{
  "head_dim": 64,
  "d_mlp": 320,
  "activation": "swiglu",
  "norm": "rmsnorm",
  "qk_norm": false,
  "bias": "none",
  "init": "orth",
  "init_std_down": 0.0627,
  "lr": 0.00798,
  "weight_decay": 0.0,
  "grad_clip": 1.0,
  "warmup_steps": 200,
  "decay_shape": "linear",
  "final_lr_fraction": 0.0,
  "dataset": "wikipedia_en"
}
Each number is 200 + 30 x the weight over its row's rms, rounded and kept within 0 to 999. Layers, rows and columns count from 0. The size before them is the row's rms in percent of the matrix's.

# o: layer 2 attention output (transposed), 128x128, rms 0.0544, rows 44-63, columns 0-127
# v: layer 2 attention value, 128x128, rms 0.0439, rows 45-63, columns 0-127
# q: layer 2 attention query, 128x128, rms 0.0437, rows 64-71, columns 0-127
# k: layer 2 attention key, 128x128, rms 0.0438, rows 64-70, columns 0-127
o44,121,197,162,187,143,215,231,222,220,172,178,167,165,183,186,160,245,194,165,222,212,168,209,168,221,208,223,124,197,215,199,209,222,208,195,165,221,202,217,206,214,232,266,162,178,241,191,250,255,189,172,214,204,224,208,226,245,171,204,185,186,166,152,179,275,179,255,202,178,169,230,193,225,177,191,176,185,193,223,227,188,162,190,194,195,180,199,171,196,201,163,146,227,248,165,182,232,216,234,196,230,156,234,276,222,192,193,180,196,253,176,200,174,150,237,201,193,150,223,197,156,260,201,183,214,216,268,207,223
v45,119,245,217,160,162,136,177,241,211,201,226,208,170,238,197,222,218,247,190,186,234,265,171,255,224,243,215,205,199,179,178,161,192,186,191,212,173,175,187,153,201,209,137,192,185,171,255,214,209,188,220,194,196,222,179,217,223,247,175,190,186,172,105,269,174,200,226,161,154,234,214,169,220,194,218,182,205,169,172,262,186,181,229,226,209,191,153,186,165,228,196,158,167,186,161,229,181,173,212,213,222,218,208,180,197,196,172,134,202,204,170,166,196,253,231,174,186,194,170,193,164,213,186,165,217,201,265,182,179
o45,112,256,213,214,219,168,230,143,206,173,202,253,258,278,195,239,250,241,166,206,260,165,145,233,150,210,189,217,245,205,215,221,222,218,214,245,206,171,182,278,219,219,223,229,217,230,192,186,226,184,207,190,159,188,229,213,188,185,216,180,223,171,210,167,172,282,195,219,235,247,233,171,194,158,221,238,185,227,177,228,164,219,186,208,163,168,215,191,203,221,231,190,194,180,215,182,178,246,253,239,149,184,216,177,227,188,219,198,204,198,179,225,225,177,190,240,205,188,177,216,239,186,241,180,225,163,178,229,192
v46,113,200,241,247,208,216,202,199,200,176,175,202,177,224,279,133,229,220,210,209,198,148,151,187,223,224,182,208,230,218,260,213,184,239,175,203,223,235,213,170,212,252,201,225,169,258,225,258,153,202,148,216,239,133,140,169,193,145,209,195,198,205,171,221,202,176,243,225,199,205,239,151,214,177,245,212,210,201,168,179,150,225,186,231,193,249,189,214,161,230,208,207,217,191,199,224,205,153,209,183,172,249,205,143,190,141,185,156,207,187,172,182,212,180,191,166,201,174,230,193,205,160,184,229,174,179,180,159,207
o46,110,215,159,191,143,201,272,249,196,203,220,164,219,187,249,210,247,183,206,236,236,177,238,202,313,252,228,170,209,162,177,223,223,214,187,211,174,191,212,218,238,220,213,238,187,175,204,235,152,205,184,220,214,230,240,245,225,177,167,160,200,206,233,233,220,225,163,226,175,193,189,202,211,194,197,191,159,233,194,178,156,184,172,185,224,198,196,216,229,199,198,181,158,215,244,195,220,193,212,237,231,208,219,242,195,249,177,263,213,204,228,215,185,213,261,205,236,241,225,175,190,207,278,181,245,176,165,202,227
v47,110,180,200,184,210,171,224,240,157,173,172,171,193,227,158,166,207,216,199,193,174,192,200,224,176,148,208,142,237,259,181,224,183,230,201,190,217,176,218,217,188,166,244,193,169,221,194,196,222,206,222,220,195,130,215,212,207,201,247,189,176,208,228,171,213,208,239,176,152,185,150,212,187,168,223,212,167,166,181,168,197,174,252,203,163,135,242,257,245,201,206,111,193,196,221,145,202,185,184,198,217,175,214,174,218,200,206,223,209,191,245,213,229,264,175,205,199,227,165,180,254,223,144,148,213,270,201,153,198
o47,107,176,172,205,186,217,212,225,215,232,199,232,155,230,161,221,254,228,246,173,175,180,220,206,165,162,234,236,182,244,175,247,152,176,198,206,219,165,204,197,155,196,129,241,242,146,205,187,193,162,248,160,277,195,149,214,227,205,154,239,147,226,204,185,204,188,220,229,211,225,209,179,184,201,177,273,199,172,201,221,200,196,143,185,205,196,189,216,202,179,213,240,206,194,161,191,188,201,172,220,226,178,197,198,169,141,216,189,169,173,217,243,176,159,235,202,200,159,228,186,183,284,196,183,147,181,186,181,188
v48,110,213,171,126,181,198,220,224,208,182,172,201,229,207,207,206,249,198,150,185,210,121,182,205,162,218,220,146,153,202,203,193,198,236,174,193,184,260,211,184,194,242,202,193,205,191,180,220,171,303,249,181,245,233,164,193,208,229,197,194,175,185,184,204,156,239,210,164,202,171,218,227,263,216,237,183,175,200,204,162,207,186,252,234,229,172,164,149,136,209,211,200,186,189,230,184,207,196,206,177,177,258,141,201,158,206,241,190,188,197,174,182,154,173,222,198,227,174,184,177,255,165,204,205,188,207,207,159,240
o48,105,224,214,211,190,238,178,180,200,251,192,218,193,188,233,226,186,149,257,227,225,215,285,222,215,220,151,230,195,182,178,192,256,196,158,202,203,133,171,239,204,175,190,208,176,217,191,181,201,147,189,218,144,175,198,172,187,207,192,113,214,224,165,202,208,193,156,178,228,223,192,191,219,214,197,201,160,180,197,189,149,189,199,210,169,112,197,235,267,226,176,204,159,172,199,165,201,140,231,184,207,197,171,164,169,174,195,200,182,187,226,165,207,232,236,197,177,173,213,207,241,213,234,186,227,200,126,218,242
v49,131,190,217,128,180,206,218,214,173,212,159,199,198,237,197,188,198,229,194,194,171,210,240,214,249,243,240,172,204,217,235,187,210,192,160,192,200,224,197,216,168,197,226,265,203,147,215,204,164,184,209,113,201,229,260,188,231,212,212,217,215,238,210,196,189,227,233,247,260,273,210,259,224,172,213,182,233,171,198,191,189,137,198,193,207,217,240,179,207,226,194,160,200,199,222,211,201,228,203,253,179,253,188,189,159,219,198,221,196,221,228,209,221,130,225,241,214,156,111,250,232,212,180,215,204,182,185,217,193
o49,119,239,201,244,192,216,180,203,195,165,199,209,187,165,142,154,207,219,227,167,174,181,189,208,204,154,163,226,242,231,194,179,172,274,205,190,188,207,218,218,164,189,180,204,171,244,221,229,193,181,231,190,204,185,179,184,247,208,279,188,226,203,218,227,199,141,241,144,187,209,244,223,232,186,195,181,126,180,193,158,212,148,210,184,219,214,197,232,200,185,153,191,212,212,232,201,204,215,274,181,207,171,192,202,220,184,244,218,220,168,185,176,159,195,254,147,122,179,200,207,236,151,263,221,207,236,195,232,218
v50,113,191,169,219,162,210,200,225,225,183,215,198,175,196,161,248,205,272,207,185,209,202,209,184,183,228,187,230,166,202,225,183,204,261,179,182,174,195,135,229,209,211,161,205,240,270,240,242,141,176,220,215,214,207,236,159,120,203,170,180,254,208,218,204,216,207,194,207,223,225,195,192,193,212,197,134,200,216,207,162,208,140,180,179,203,235,170,189,205,212,201,216,192,232,199,176,164,216,199,219,207,241,233,173,262,162,159,162,192,206,217,292,180,199,187,238,193,160,183,198,233,200,220,207,258,214,178,273,174
o50,107,174,234,159,197,216,202,185,184,147,140,226,161,195,217,185,161,142,208,195,182,244,184,228,168,155,180,216,218,186,152,209,159,205,146,238,195,201,193,171,227,176,200,190,197,228,209,192,204,233,177,250,212,259,199,216,226,149,186,163,206,187,242,182,191,218,194,179,194,217,185,150,165,206,235,225,182,172,226,240,165,173,195,203,246,216,169,182,151,224,255,187,243,214,164,184,169,289,203,203,194,213,206,202,221,272,191,253,196,194,214,211,173,188,237,154,173,216,188,227,174,149,265,216,225,236,194,151,182
v51,115,181,231,234,97,187,229,188,229,234,229,196,192,216,191,238,239,139,221,217,209,216,166,187,183,188,235,237,208,223,185,188,230,192,185,197,178,230,204,186,199,209,188,244,258,154,171,196,204,254,170,150,186,225,211,193,257,207,170,184,179,229,196,175,173,252,231,183,257,181,168,201,202,176,237,187,206,188,243,213,234,178,205,198,193,161,261,159,213,186,225,217,134,238,238,215,170,227,204,239,193,193,162,250,181,185,174,154,170,209,211,156,189,189,175,191,190,136,210,228,179,161,202,205,199,149,152,198,154
o51,107,179,147,161,205,212,180,224,213,228,176,193,208,217,135,205,151,195,203,238,213,233,189,242,206,261,187,178,208,228,230,235,196,189,263,188,186,153,217,227,167,254,182,126,185,280,194,189,209,227,213,189,133,163,228,201,173,178,233,184,234,171,112,214,207,211,231,151,209,259,212,219,204,270,223,185,196,198,226,190,217,182,248,170,232,196,160,202,205,216,191,196,165,160,193,214,251,199,237,195,222,235,174,217,224,177,210,205,228,226,189,167,202,206,194,220,208,203,177,240,211,162,226,235,195,230,246,196,227
v52,120,189,164,198,180,168,217,188,168,166,196,200,240,252,200,176,221,246,182,156,168,190,260,213,159,233,214,210,250,215,229,157,219,189,235,201,215,201,161,164,154,148,172,268,154,129,227,195,233,183,238,214,185,218,186,248,205,189,203,199,196,182,256,185,227,268,209,230,193,230,165,191,198,181,194,210,195,196,177,172,187,234,229,226,254,211,210,210,206,230,236,216,175,219,200,201,215,133,131,238,128,188,175,207,212,164,171,204,209,190,229,189,162,251,220,198,221,174,175,156,231,213,145,177,186,192,188,225,191
o52,120,173,92,202,233,209,192,188,198,200,237,202,182,242,137,253,204,174,181,167,223,189,166,182,229,111,225,211,178,213,207,221,188,143,179,180,182,192,243,239,204,227,190,243,212,160,189,191,189,155,152,180,168,175,178,200,246,223,187,210,204,209,178,182,180,156,186,150,215,194,220,185,209,111,178,202,184,153,240,256,219,183,190,194,196,203,207,192,189,192,148,188,224,162,228,149,229,231,205,190,258,188,155,201,205,184,244,198,214,195,161,201,198,167,209,223,185,210,201,190,226,163,245,184,208,223,172,245,180
v53,105,178,151,191,230,189,161,178,173,175,162,248,216,203,210,231,245,234,217,197,204,191,245,192,181,218,194,148,208,153,258,155,161,208,204,173,182,239,189,212,173,179,206,182,189,224,227,173,144,194,234,155,231,274,181,155,238,221,188,208,184,193,195,236,178,213,168,183,197,152,220,229,195,227,168,188,209,194,226,202,199,191,222,208,228,224,216,232,216,186,221,155,234,215,195,229,186,243,214,193,154,137,174,173,199,216,180,167,261,206,145,199,252,131,266,214,187,203,147,235,219,205,193,198,232,172,227,266,208
o53,100,177,194,148,241,234,204,186,223,194,255,228,220,171,192,194,175,173,165,191,217,167,178,152,203,181,186,226,204,243,191,206,254,212,167,187,301,226,166,159,213,195,271,254,207,235,198,155,198,181,233,197,182,178,157,168,187,247,214,153,180,160,267,222,169,135,202,178,169,216,198,192,233,204,188,174,199,212,156,255,215,159,193,197,212,196,195,222,169,190,185,167,210,219,217,184,177,182,256,156,219,207,250,156,193,192,239,159,170,176,177,225,186,205,238,188,201,174,212,198,197,219,199,193,252,157,227,161,199
v54,120,169,233,127,209,203,164,153,281,229,211,211,256,222,192,176,198,141,226,223,154,142,241,235,179,204,225,179,195,201,201,220,152,183,193,206,198,140,220,165,223,186,176,187,213,201,224,216,197,206,191,195,188,184,173,141,233,243,241,212,191,211,208,145,207,175,249,180,198,189,250,202,230,192,171,219,181,144,192,145,176,191,232,154,271,201,235,208,234,230,217,191,188,175,189,207,211,238,241,164,177,191,211,203,229,211,198,237,215,122,177,212,188,191,189,159,214,189,200,198,181,228,194,220,202,244,185,259,239
o54,109,228,193,207,238,244,209,186,175,233,218,188,261,202,167,138,171,126,207,195,204,265,205,132,233,182,229,234,129,227,207,189,194,201,165,211,251,185,174,205,219,201,194,178,204,215,186,206,140,176,171,221,213,217,141,227,221,179,257,225,223,184,237,211,186,216,167,241,166,204,190,184,189,177,202,193,259,274,181,180,198,232,242,156,170,235,185,228,203,184,227,245,204,190,205,241,202,176,186,196,170,190,151,175,205,201,226,177,151,195,229,207,191,190,241,154,176,202,202,185,198,258,179,229,258,193,229,217,233
v55,110,193,201,222,191,209,260,239,162,244,155,245,190,201,164,172,210,153,159,244,210,177,235,259,173,149,170,144,165,215,151,183,159,179,163,172,160,215,204,206,213,216,218,207,240,153,171,195,223,199,214,229,202,260,177,191,264,234,193,226,193,190,214,257,194,223,211,217,204,176,203,175,177,183,196,192,223,234,175,196,182,207,181,193,244,264,197,157,192,224,212,210,215,167,170,236,175,182,157,229,251,202,199,162,212,168,232,231,147,211,231,225,145,207,182,195,132,212,208,205,138,194,178,163,176,226,218,169,202
o55,104,211,232,170,239,142,180,159,171,186,268,228,170,216,173,206,219,210,162,194,249,257,233,170,167,197,259,195,207,154,244,209,204,229,197,201,213,139,168,201,202,202,196,154,194,166,147,228,229,209,252,219,254,203,204,119,192,228,238,171,193,205,154,181,195,172,159,230,258,244,224,146,274,227,179,188,195,236,151,209,228,204,217,199,234,169,214,223,213,191,185,168,245,165,202,224,212,237,216,225,201,229,183,178,228,191,191,192,240,198,192,191,226,169,184,139,166,186,214,179,194,208,218,200,202,218,199,219,186
v56,119,188,194,160,199,232,233,165,210,176,206,188,142,205,184,182,205,198,214,206,147,170,172,179,146,211,188,223,234,153,246,192,209,209,239,167,184,209,168,156,236,212,232,199,162,123,204,173,178,212,152,140,183,229,208,176,203,184,258,223,177,196,183,225,190,168,160,184,164,226,212,150,195,194,204,239,198,193,188,150,207,210,132,180,241,255,172,201,218,236,200,173,270,180,186,217,163,234,180,209,215,138,203,232,199,238,255,184,208,208,199,161,222,158,196,187,194,277,192,248,200,146,204,167,181,194,214,195,193
o56,115,204,262,184,186,211,221,228,221,200,213,185,196,205,197,110,235,216,125,199,257,184,168,197,211,211,238,154,155,211,225,200,154,189,185,185,234,225,197,198,211,160,209,234,228,179,247,186,237,194,165,177,188,167,166,230,172,198,181,153,152,181,220,234,239,192,144,258,229,165,187,200,194,180,228,126,179,218,175,230,223,200,168,178,218,239,193,227,241,215,159,187,168,195,237,232,258,208,167,173,189,214,185,161,207,209,220,147,261,177,187,203,232,241,184,174,168,168,232,210,237,183,206,239,194,183,222,197,183
v57,116,202,213,205,186,165,216,200,180,162,257,252,175,207,235,236,215,199,184,164,232,271,169,187,230,239,204,244,158,196,196,201,217,116,182,193,148,217,173,174,167,214,213,258,259,150,205,264,219,237,242,226,181,243,204,222,170,191,195,197,192,215,196,245,185,178,228,194,132,179,183,234,191,205,170,216,202,182,226,164,142,199,209,233,221,205,216,247,227,189,201,195,239,179,230,235,193,188,201,206,234,202,203,219,185,173,192,196,204,183,218,237,207,177,231,215,251,182,225,272,239,213,205,197,135,164,208,205,144
o57,108,175,187,190,235,168,184,240,214,173,205,183,243,170,225,253,238,197,173,202,184,215,215,191,252,201,210,211,207,167,202,210,229,187,218,189,216,167,207,224,200,167,224,188,178,224,233,244,235,278,206,242,152,139,204,230,174,192,206,191,227,158,267,228,192,200,229,183,299,226,171,225,203,189,241,253,195,212,205,173,219,162,177,210,285,195,236,173,208,173,228,200,175,218,206,175,215,234,169,197,189,190,239,213,233,161,204,192,215,204,191,186,262,165,181,200,160,219,203,198,177,131,221,247,211,211,136,185,171
v58,103,167,167,203,193,183,196,211,264,162,185,226,174,167,226,203,173,172,247,191,220,213,162,176,149,204,200,215,224,137,190,190,181,192,250,205,196,185,200,160,226,204,190,207,171,275,207,191,195,186,232,236,210,187,179,182,229,201,226,170,208,141,194,131,199,173,194,227,241,199,194,194,241,210,209,219,188,263,176,190,214,254,177,188,176,230,161,208,190,223,235,184,218,245,217,207,237,198,245,180,207,203,196,209,165,257,205,220,141,146,216,234,213,184,268,144,203,224,174,165,195,197,189,266,246,125,166,179,214
o58,096,238,269,229,211,189,197,246,190,220,176,179,207,196,254,120,220,143,179,227,193,196,149,215,232,217,212,223,174,205,183,196,184,171,246,183,264,238,190,242,231,249,240,213,187,193,167,151,232,215,191,225,260,259,218,240,216,245,203,186,219,206,243,201,144,208,168,181,140,208,187,173,144,196,194,195,173,173,192,227,156,157,215,244,175,184,222,228,201,228,164,215,200,201,217,196,178,163,158,202,237,237,213,232,171,223,201,230,183,208,175,156,190,205,190,182,243,184,198,152,200,227,155,218,182,169,200,230,218
v59,104,229,190,195,207,179,227,227,149,146,188,200,192,147,221,193,163,174,215,208,183,227,213,158,189,201,227,199,150,220,164,194,199,196,199,142,139,159,247,223,225,170,222,183,221,171,157,186,167,251,210,186,151,196,265,177,209,186,174,219,229,217,164,203,175,232,195,159,233,145,154,268,181,223,223,203,244,170,186,181,158,154,197,185,161,138,207,185,190,182,178,188,184,122,187,209,199,214,148,227,193,182,169,208,219,204,200,228,193,176,159,227,235,200,226,171,175,204,220,229,196,153,157,232,178,200,187,142,166
o59,102,168,240,161,168,204,159,239,233,213,234,193,157,194,155,226,185,196,230,207,267,193,229,242,184,189,186,213,217,130,186,219,192,217,256,265,205,211,216,205,195,244,207,200,180,198,228,179,220,206,223,228,189,199,168,204,242,248,215,210,167,228,184,211,191,173,256,198,213,285,195,225,214,234,169,236,245,222,207,155,175,207,203,174,203,144,197,205,186,193,207,177,176,216,212,244,188,164,147,204,162,240,248,209,179,183,276,182,247,186,170,176,216,244,207,180,135,167,192,178,155,187,172,215,176,165,207,161,195
v60,122,194,240,199,225,253,225,184,190,241,206,186,218,183,216,162,258,205,216,158,223,242,204,238,219,148,216,258,228,175,185,232,162,233,212,180,215,198,215,219,224,187,212,208,134,129,164,197,177,172,196,187,218,196,130,211,175,228,219,185,161,188,208,206,219,212,151,173,219,217,201,238,220,179,156,250,228,177,185,212,239,208,124,202,224,186,212,184,196,210,213,188,226,230,180,248,174,282,182,222,196,213,199,137,172,157,178,171,210,154,195,176,233,235,167,189,241,157,211,207,151,238,194,172,187,199,245,202,168
o60,111,183,135,196,152,204,209,177,255,188,207,220,183,203,194,177,221,277,204,163,190,197,203,212,213,223,197,161,197,228,225,160,229,240,158,191,155,197,121,262,223,173,189,172,230,220,175,198,201,178,176,192,174,226,212,232,214,201,204,191,215,209,208,193,183,229,202,224,190,191,235,216,241,233,211,162,231,195,285,201,192,210,177,216,175,233,159,263,186,186,189,207,119,193,260,232,250,247,175,224,145,264,202,184,199,177,210,192,150,233,199,194,197,203,186,152,218,226,147,222,248,185,210,208,217,216,206,218,167
v61,123,179,182,220,208,226,199,221,219,179,147,213,232,209,218,172,195,240,243,135,165,196,170,195,166,169,174,158,191,168,238,198,225,153,185,163,172,197,252,244,214,171,178,169,235,252,191,212,128,258,222,270,131,216,203,205,200,233,208,191,207,283,200,166,246,208,198,207,253,162,221,235,171,208,184,177,190,219,207,171,182,196,222,203,234,239,172,213,188,219,189,166,206,245,228,223,207,165,184,195,257,217,199,144,246,158,226,237,172,216,181,174,239,193,205,194,164,208,169,219,221,192,216,187,192,198,148,204,212
o61,115,143,239,193,204,161,179,216,206,232,221,203,166,155,187,187,180,204,203,266,208,207,230,169,227,176,250,265,156,173,141,184,186,194,185,201,148,150,166,178,181,230,192,264,199,159,222,228,215,218,193,220,215,179,183,148,191,234,196,216,176,193,291,242,189,220,232,214,222,231,196,203,237,190,244,217,196,188,159,226,145,181,234,212,194,193,177,244,233,214,213,219,197,198,225,256,162,230,226,186,218,249,195,228,219,202,248,227,197,208,221,203,186,169,182,170,268,191,159,173,177,223,215,150,181,195,206,148,204
v62,114,210,222,193,168,221,173,212,193,205,221,186,175,165,192,143,221,258,239,169,187,188,132,205,200,174,205,198,185,219,222,192,199,237,234,145,159,185,203,234,191,156,205,222,135,166,192,186,200,187,218,185,207,243,228,267,243,217,170,197,232,247,190,248,160,245,225,186,245,203,204,200,162,167,196,158,246,213,218,140,197,166,200,201,210,206,213,202,262,217,202,208,223,137,192,225,209,235,123,227,188,239,254,218,186,233,145,257,222,200,227,180,246,190,174,168,176,182,192,161,211,224,215,170,215,224,215,189,228
o62,111,129,172,215,194,234,232,238,204,179,220,167,138,205,185,152,221,274,217,212,273,155,270,208,190,203,212,227,183,203,232,188,169,222,216,249,161,159,179,186,221,175,144,216,211,203,272,228,199,192,179,186,183,207,191,182,193,174,227,237,166,215,227,151,235,186,222,166,199,245,211,219,191,240,185,211,204,203,202,262,222,194,197,249,174,227,236,175,190,114,204,177,227,154,203,191,198,202,247,186,168,179,222,227,195,198,243,232,184,228,178,191,214,232,200,171,194,173,213,198,229,136,181,225,210,226,226,201,210
v63,115,225,140,151,128,215,226,163,229,173,208,213,184,227,217,165,227,149,189,231,242,211,227,168,214,234,187,200,166,189,199,194,226,227,197,222,239,248,164,221,240,181,197,199,189,279,197,267,181,209,194,200,181,178,142,172,172,169,184,203,216,188,201,189,174,162,197,184,219,268,192,173,211,220,171,187,246,177,163,154,189,198,168,176,174,194,185,201,177,222,228,185,203,185,152,222,214,241,204,230,199,197,142,255,239,239,222,185,218,167,202,203,174,243,181,223,147,184,136,207,162,177,208,237,236,211,237,150,218
o63,106,217,222,236,182,162,149,195,181,168,138,180,237,220,216,194,168,201,211,222,191,206,214,204,210,193,183,145,174,163,181,227,212,217,214,160,150,188,164,194,196,217,209,235,165,207,193,133,181,227,199,237,203,228,248,208,193,179,242,207,146,224,171,207,153,216,132,262,138,195,194,181,172,196,224,166,172,192,234,227,158,182,167,174,197,207,220,165,180,164,185,170,210,208,243,171,205,195,148,198,178,181,217,146,143,216,200,255,229,187,241,245,203,237,219,156,108,176,190,182,224,168,221,216,211,204,226,193,197
q64,125,128,214,218,153,235,201,184,172,198,228,246,184,182,124,210,216,214,173,233,209,221,235,245,213,193,158,188,188,217,210,187,213,228,213,245,174,225,229,186,221,208,175,147,191,202,250,247,192,229,220,228,183,149,226,203,247,192,205,238,208,202,219,176,162,154,221,219,192,237,144,215,159,174,181,234,210,191,233,244,264,187,192,248,188,220,238,217,215,158,170,249,184,137,248,188,193,152,122,212,201,173,219,203,220,158,239,195,202,229,241,220,185,234,203,182,234,186,156,206,199,183,183,220,180,199,242,215,217
k64,081,241,193,191,186,183,179,198,212,187,160,194,227,206,212,202,187,172,191,144,152,214,167,200,168,233,193,255,199,195,183,227,177,214,138,211,238,150,125,201,206,215,205,221,207,165,167,183,206,244,185,206,209,223,178,179,182,203,200,190,200,213,221,235,210,246,228,225,248,172,224,161,276,235,217,161,173,206,206,196,155,196,171,192,211,170,162,177,146,283,191,187,150,287,148,195,199,208,243,204,204,169,162,182,185,209,163,212,232,243,193,195,262,182,216,213,202,191,245,149,174,194,215,190,228,168,148,190,193
q65,087,146,222,223,154,213,213,196,226,210,216,213,198,200,123,183,214,215,177,221,225,236,216,262,228,139,203,177,167,267,201,180,193,186,198,219,203,238,229,151,244,191,202,159,234,162,229,224,210,156,227,217,193,158,234,199,208,182,189,180,223,215,184,163,196,165,225,223,179,213,134,168,218,134,144,226,208,179,210,181,259,181,196,228,213,215,243,216,197,163,172,221,213,176,234,209,223,122,129,188,235,206,223,221,218,181,178,164,179,168,214,212,166,225,201,169,221,228,201,158,177,172,191,250,160,179,206,230,186
k65,121,186,173,213,211,207,182,174,176,183,224,264,201,178,133,191,236,199,168,216,182,258,230,238,182,187,128,169,160,239,244,195,241,208,172,217,161,187,231,149,219,190,186,199,211,168,199,196,201,223,197,199,191,78,208,185,199,216,190,209,243,223,230,171,173,132,168,164,204,252,179,185,162,236,171,211,206,207,173,232,241,192,193,228,200,207,183,216,184,152,166,212,166,208,200,197,239,172,105,221,258,185,211,199,182,193,188,198,208,202,238,186,199,198,199,203,240,156,192,186,170,208,186,219,221,209,255,205,219
q66,084,170,141,255,149,216,218,160,220,164,216,245,184,186,132,186,219,165,185,274,223,249,238,205,226,201,159,217,206,203,156,145,235,218,186,211,214,208,239,213,232,183,174,153,176,229,245,211,146,214,167,179,182,160,242,160,208,245,256,222,232,236,192,218,196,196,201,226,197,222,192,259,171,230,197,218,201,198,233,266,228,199,219,197,219,209,187,260,228,193,233,192,180,209,262,215,202,154,161,208,195,185,222,229,181,172,195,239,215,233,212,223,176,221,174,218,267,226,194,183,213,180,207,194,180,208,231,206,232
k66,079,242,166,164,238,224,156,230,235,207,106,206,175,144,222,229,198,173,212,190,166,182,213,179,152,260,240,211,179,152,206,158,188,258,163,236,230,142,190,187,179,225,228,186,202,229,151,156,245,237,193,200,224,223,200,203,204,131,204,215,183,179,202,240,186,201,237,159,185,192,207,180,211,205,240,170,242,212,190,189,192,215,218,208,180,168,203,207,177,229,186,190,242,242,201,187,164,264,235,219,161,221,172,167,165,216,196,211,222,217,198,185,227,243,179,243,230,176,184,238,188,250,202,182,162,181,145,216,203
q67,102,157,214,221,128,210,205,195,195,184,243,241,208,183,129,165,224,209,209,265,208,218,232,244,234,164,156,184,181,269,235,222,220,211,220,200,158,252,216,201,216,177,178,160,180,201,253,214,182,185,186,194,198,160,228,178,211,216,230,224,225,220,224,176,186,163,196,195,207,214,156,197,182,216,153,211,173,199,198,249,293,196,218,205,164,212,193,266,206,169,169,222,175,176,240,227,195,154,130,224,214,170,251,198,242,171,185,188,207,207,217,229,187,212,194,178,214,205,189,186,229,174,152,209,167,212,255,159,216
k67,083,222,150,143,224,221,190,200,204,194,181,270,263,184,198,201,206,213,147,155,185,239,206,196,133,209,138,227,226,217,202,193,213,232,186,209,204,209,187,151,248,162,164,207,195,157,150,183,267,171,161,246,148,166,214,155,192,201,200,162,198,244,171,196,179,184,147,222,186,244,220,224,195,162,233,186,233,267,204,137,189,174,259,207,209,188,218,208,185,154,240,193,173,207,201,205,244,189,212,188,194,242,169,209,181,192,193,123,195,192,212,167,204,207,168,217,211,197,210,214,227,219,193,197,244,196,236,192,221
q68,076,228,170,197,229,165,181,197,217,199,128,198,271,251,261,250,187,199,207,192,228,162,199,184,218,200,263,207,192,203,210,235,190,184,163,218,186,203,189,216,168,194,198,194,205,202,181,177,182,199,175,206,190,145,166,224,155,161,197,183,244,182,201,230,242,241,161,158,200,159,208,161,232,200,171,177,187,204,141,204,170,267,224,169,154,154,181,166,190,251,214,170,241,214,204,236,159,219,196,224,243,240,220,199,216,231,218,235,167,214,201,228,176,160,239,164,166,192,280,182,165,152,226,181,219,201,187,212,184
k68,071,180,218,205,201,172,259,186,186,219,208,190,204,205,162,228,191,243,195,213,167,169,168,190,223,155,252,191,261,180,203,203,175,214,231,160,174,225,210,199,182,246,246,219,188,216,263,264,172,187,218,184,161,242,197,214,228,173,208,228,185,215,196,180,237,161,231,169,181,141,204,249,241,174,166,174,190,225,232,207,149,213,211,234,246,242,223,152,201,147,191,181,158,149,209,187,200,150,228,253,165,149,216,223,197,212,173,182,204,194,203,217,217,163,187,167,199,200,280,197,188,164,221,218,204,215,198,139,249
q69,082,253,197,202,204,162,211,150,226,240,191,145,188,168,202,239,228,221,153,209,229,206,207,210,149,180,190,236,180,165,202,221,192,222,190,193,229,177,171,222,194,172,250,220,232,221,149,142,190,200,182,242,211,218,196,184,219,182,191,227,204,168,234,245,183,187,219,144,205,221,157,237,146,203,236,196,177,171,233,200,161,196,232,214,182,172,181,155,186,161,265,181,199,205,175,195,208,142,179,210,144,198,171,159,208,151,145,216,218,198,184,203,158,183,271,246,163,202,216,146,225,210,215,247,193,195,240,238,249
k69,084,178,197,217,215,250,233,171,147,228,232,188,194,235,178,173,152,212,264,182,237,136,224,236,194,157,227,181,229,208,187,196,204,191,224,160,186,199,159,211,142,187,181,174,189,171,234,236,234,189,199,139,215,188,176,229,197,189,176,189,233,219,149,198,219,211,152,219,200,183,210,214,226,197,180,161,184,166,191,251,220,242,193,222,229,207,249,163,165,230,154,197,178,236,175,198,165,217,208,184,210,177,236,214,223,304,221,186,181,244,225,196,163,193,197,182,173,230,161,158,217,124,219,180,229,220,202,187,158
q70,093,208,157,176,198,169,190,149,179,142,191,219,201,212,197,222,229,138,199,133,207,233,210,220,187,219,181,188,224,221,167,160,255,165,191,160,178,213,183,189,164,215,192,192,209,239,261,200,207,191,209,157,208,147,173,206,140,163,244,177,202,184,241,189,215,218,185,190,126,174,181,271,231,142,193,179,195,288,212,173,190,207,206,194,215,227,205,249,196,231,220,182,183,256,223,175,206,168,181,182,195,219,165,185,202,225,210,202,175,241,227,186,169,204,212,166,223,183,184,192,214,189,219,190,117,217,176,135,194
k70,097,160,193,178,173,199,260,179,224,238,190,185,178,176,147,137,239,207,206,243,201,181,213,201,212,223,219,241,210,186,223,178,224,205,224,248,215,177,229,196,186,174,206,223,164,204,162,199,176,214,214,266,210,216,228,215,192,272,214,234,210,182,264,219,182,193,193,167,246,214,199,174,199,213,165,160,150,129,211,206,225,201,213,179,198,134,164,182,206,230,185,163,198,133,210,231,193,205,213,206,202,188,252,217,191,185,181,259,268,200,194,204,236,211,216,246,212,208,206,241,203,167,186,158,227,155,290,194,182
q71,099,204,205,186,213,164,199,217,191,201,168,179,217,202,243,244,168,182,190,122,177,166,141,185,207,174,216,215,197,148,180,236,204,199,208,153,244,198,158,251,205,240,233,263,217,150,214,145,224,183,215,206,260,223,202,181,152,189,184,201,141,176,185,169,193,231,213,186,200,194,233,270,210,157,177,198,203,186,220,193,156,206,232,208,220,180,185,209,184,220,261,143,210,254,157,206,145,180,268,209,173,201,196,185,215,194,242,200,202,195,198,188,183,203,226,213,163,214,243,173,204,238,205,224,153,175,165,134,187